From a checkpoint of a small transformer trained on Wikipedia.
Size: 10 heads of 32, MLP 1280 tanh GELU, vocabulary 8192, 17.6M parameters.
Training: a variant of SOAP for these matrices, 4164 steps.
Each number is 50 + 12 x the weight over the matrix's rms, rounded and kept within 0 to 99. Layers, rows and columns count from 0.

# layer 4 MLP up, 1280x320, rms 0.105, rows 748-756, columns 0-79
48 58 41 37 25 46 37 61 56 43 34 44 54 32 41 56 46 46 47 78 39 52 62 44 54 41 48 42 27 68 58 74 56 55 51 52 33 40 62 44 73 49 51 52 42 61 44 52 57 49 57 55 59 41 45 84 56 53 53 50 39 42 67 61 39 52 68 36 61 56 37 39 57 56 56 39 47 72 36 51
69 36 44 55 50 37 48 48 44 65 49 44 53 61 40 55 58 46 60 60 58 59 59 46 67 54 49 51 48 37 65 48 44 52 36 63 49 43 57 50 58 59 49 49 57 37 31 48 45 40 61 40 54 45 43 44 60 63 42 43 50 58 48 56 47 39 29 29 49 71 71 59 35 40 44 62 65 66 41 51
55 38 71 45 31 57 39 43 61 40 60 42 77 58 29 67 42 52 64 47 60 44 56 59 70 38 31 45 55 30 36 40 36 54 59 49 38 57 56 50 48 53 66 51 55 51 45 63 55 31 50 45 26 40 48 32 47 33 51 52 55 40 49 52 54 42 45 35 59 37 52 40 45 42 29 47 43 53 57 46
56 62 37 37 62 43 56 75 41 53 46 56 52 50 55 36 68 50 24 40 46 68 31 73 50 47 59 74 62 51 52 74 48 63 56 24 50 49 52 68 59 55 36 74 54 56 24 38 53 33 52 62 61 58 51 64 49 67 36 58 60 39 75 66 28 59 59 33 38 44 48 58 48 40 60 60 55 46 54 71
63 55 53 26 44 52 67 59 33 45 55 52 48 34 40 68 41 35 42 55 45 55 48 14 41 57 55 49 60 60 46 63 38 51 36 36 65 50 39 63 45 38 57 55 42 60 62 55 59 40 41 45 28 39 48 55 40 61 65 53 66 50 64 56 21 58 33 48 75 75 34 39 45 68 45 42 56 47 43 55
66 38 52 34 46 49 47 44 56 48 56 59 66 55 49 52 66 53 47 69 44 56 33 74 59 57 47 47 63 54 51 64 41 56 61 36 36 59 37 39 42 46 52 52 56 40 46 42 55 46 64 40 62 62 47 47 56 44 53 31 39 29 61 53 47 48 52 62 35 59 33 54 44 55 57 33 65 43 40 45
54 29 40 45 55 54 49 58 47 61 69 53 61 46 55 66 43 35 64 75 44 49 55 49 57 46 46 47 45 56 59 51 52 47 31 54 49 39 49 70 41 50 32 59 56 51 60 50 43 48 67 58 42 60 59 48 40 52 57 42 50 60 68 42 49 68 46 41 82 64 43 65 55 59 53 39 57 35 44 54
52 43 43 45 65 49 48 48 53 40 39 54 35 44 48 41 35 40 49 24 44 64 59 57 37 57 36 32 61 29 60 45 35 64 32 54 50 66 54 51 44 42 73 48 47 51 50 41 45 56 54 55 67 35 51 48 49 47 55 51 72 42 61 23 62 56 61 41 54 43 54 44 60 50 49 57 36 54 46 54
32 31 44 54 44 43 38 61 55 63 48 51 59 69 55 42 50 51 36 53 58 54 29 74 48 55 35 22 52 54 32 34 43 47 44 60 63 57 52 43 54 49 53 51 46 51 42 45 52 61 43 51 48 47 54 33 54 35 62 47 47 43 41 47 71 55 58 72 48 52 51 59 60 43 64 40 65 47 62 77
# layer 4 MLP down (transposed), 1280x320, rms 0.103, rows 748-755, columns 0-79
63 39 57 52 57 54 52 44 55 51 39 52 49 49 66 50 52 65 47 43 61 49 45 61 54 58 58 52 54 28 59 43 65 51 63 74 58 39 73 58 71 43 50 38 57 56 55 60 33 51 44 42 43 63 43 42 48 49 40 46 60 50 29 49 57 46 34 68 42 52 61 39 70 65 61 44 61 48 68 41
44 44 42 34 44 44 38 62 48 58 57 50 61 29 34 31 44 49 64 50 70 62 60 47 70 60 74 66 71 75 41 59 47 58 57 56 41 35 53 60 39 39 29 43 42 49 63 50 63 60 51 54 38 60 44 49 63 35 47 62 46 49 58 61 41 84 64 42 25 43 45 52 54 45 56 40 35 38 62 50
37 46 27 45 50 65 57 63 54 59 36 41 45 44 46 51 61 58 69 77 37 49 43 30 53 53 74 21 58 51 52 53 61 45 42 35 30 47 45 48 62 56 59 49 37 53 42 60 51 44 42 56 71 38 52 58 54 50 65 25 43 58 77 55 41 62 51 32 33 54 53 34 58 50 62 48 27 25 49 51
55 54 58 41 33 51 49 57 61 75 59 57 28 43 35 32 56 51 70 50 22 34 41 37 54 56 50 39 27 31 65 38 30 40 60 55 47 16 59 43 65 42 65 57 58 56 57 58 39 46 34 38 34 48 39 63 60 47 44 52 48 39 42 33 70 41 62 86 38 58 55 66 56 50 24 41 66 54 46 33
17 60 60 50 55 45 43 54 41 45 44 53 34 42 57 37 58 47 32 41 49 39 56 52 41 58 44 59 39 71 56 57 61 41 50 75 53 44 40 31 44 59 49 49 58 50 32 57 34 68 45 34 63 55 61 44 53 34 39 59 42 38 39 68 40 54 79 39 14 34 40 53 44 43 58 55 45 58 74 55
32 66 47 43 39 43 45 44 50 51 42 62 47 46 54 62 51 42 49 37 45 63 67 31 44 64 43 42 61 54 43 58 58 60 53 80 63 46 54 53 43 56 54 44 49 46 39 55 39 39 58 53 27 65 53 46 56 38 43 48 39 51 52 72 59 31 60 39 49 33 57 50 62 39 52 40 60 50 60 46
51 67 68 46 56 49 43 49 57 54 59 44 37 61 56 57 47 43 58 45 58 45 51 46 54 75 59 51 33 51 63 52 64 42 44 42 61 39 59 50 48 38 62 41 31 60 40 66 54 45 45 36 63 50 50 49 54 56 39 69 43 49 32 66 35 67 54 52 37 26 53 52 43 57 60 69 43 49 56 47
39 24 33 48 61 71 48 54 41 73 60 63 60 55 51 61 50 59 48 37 34 49 56 45 59 60 41 47 49 43 53 41 71 25 43 52 47 26 65 47 40 34 62 34 35 53 45 58 41 54 58 69 52 49 69 44 38 42 49 46 46 57 37 66 55 48 41 73 29 60 54 29 33 69 45 44 49 41 43 59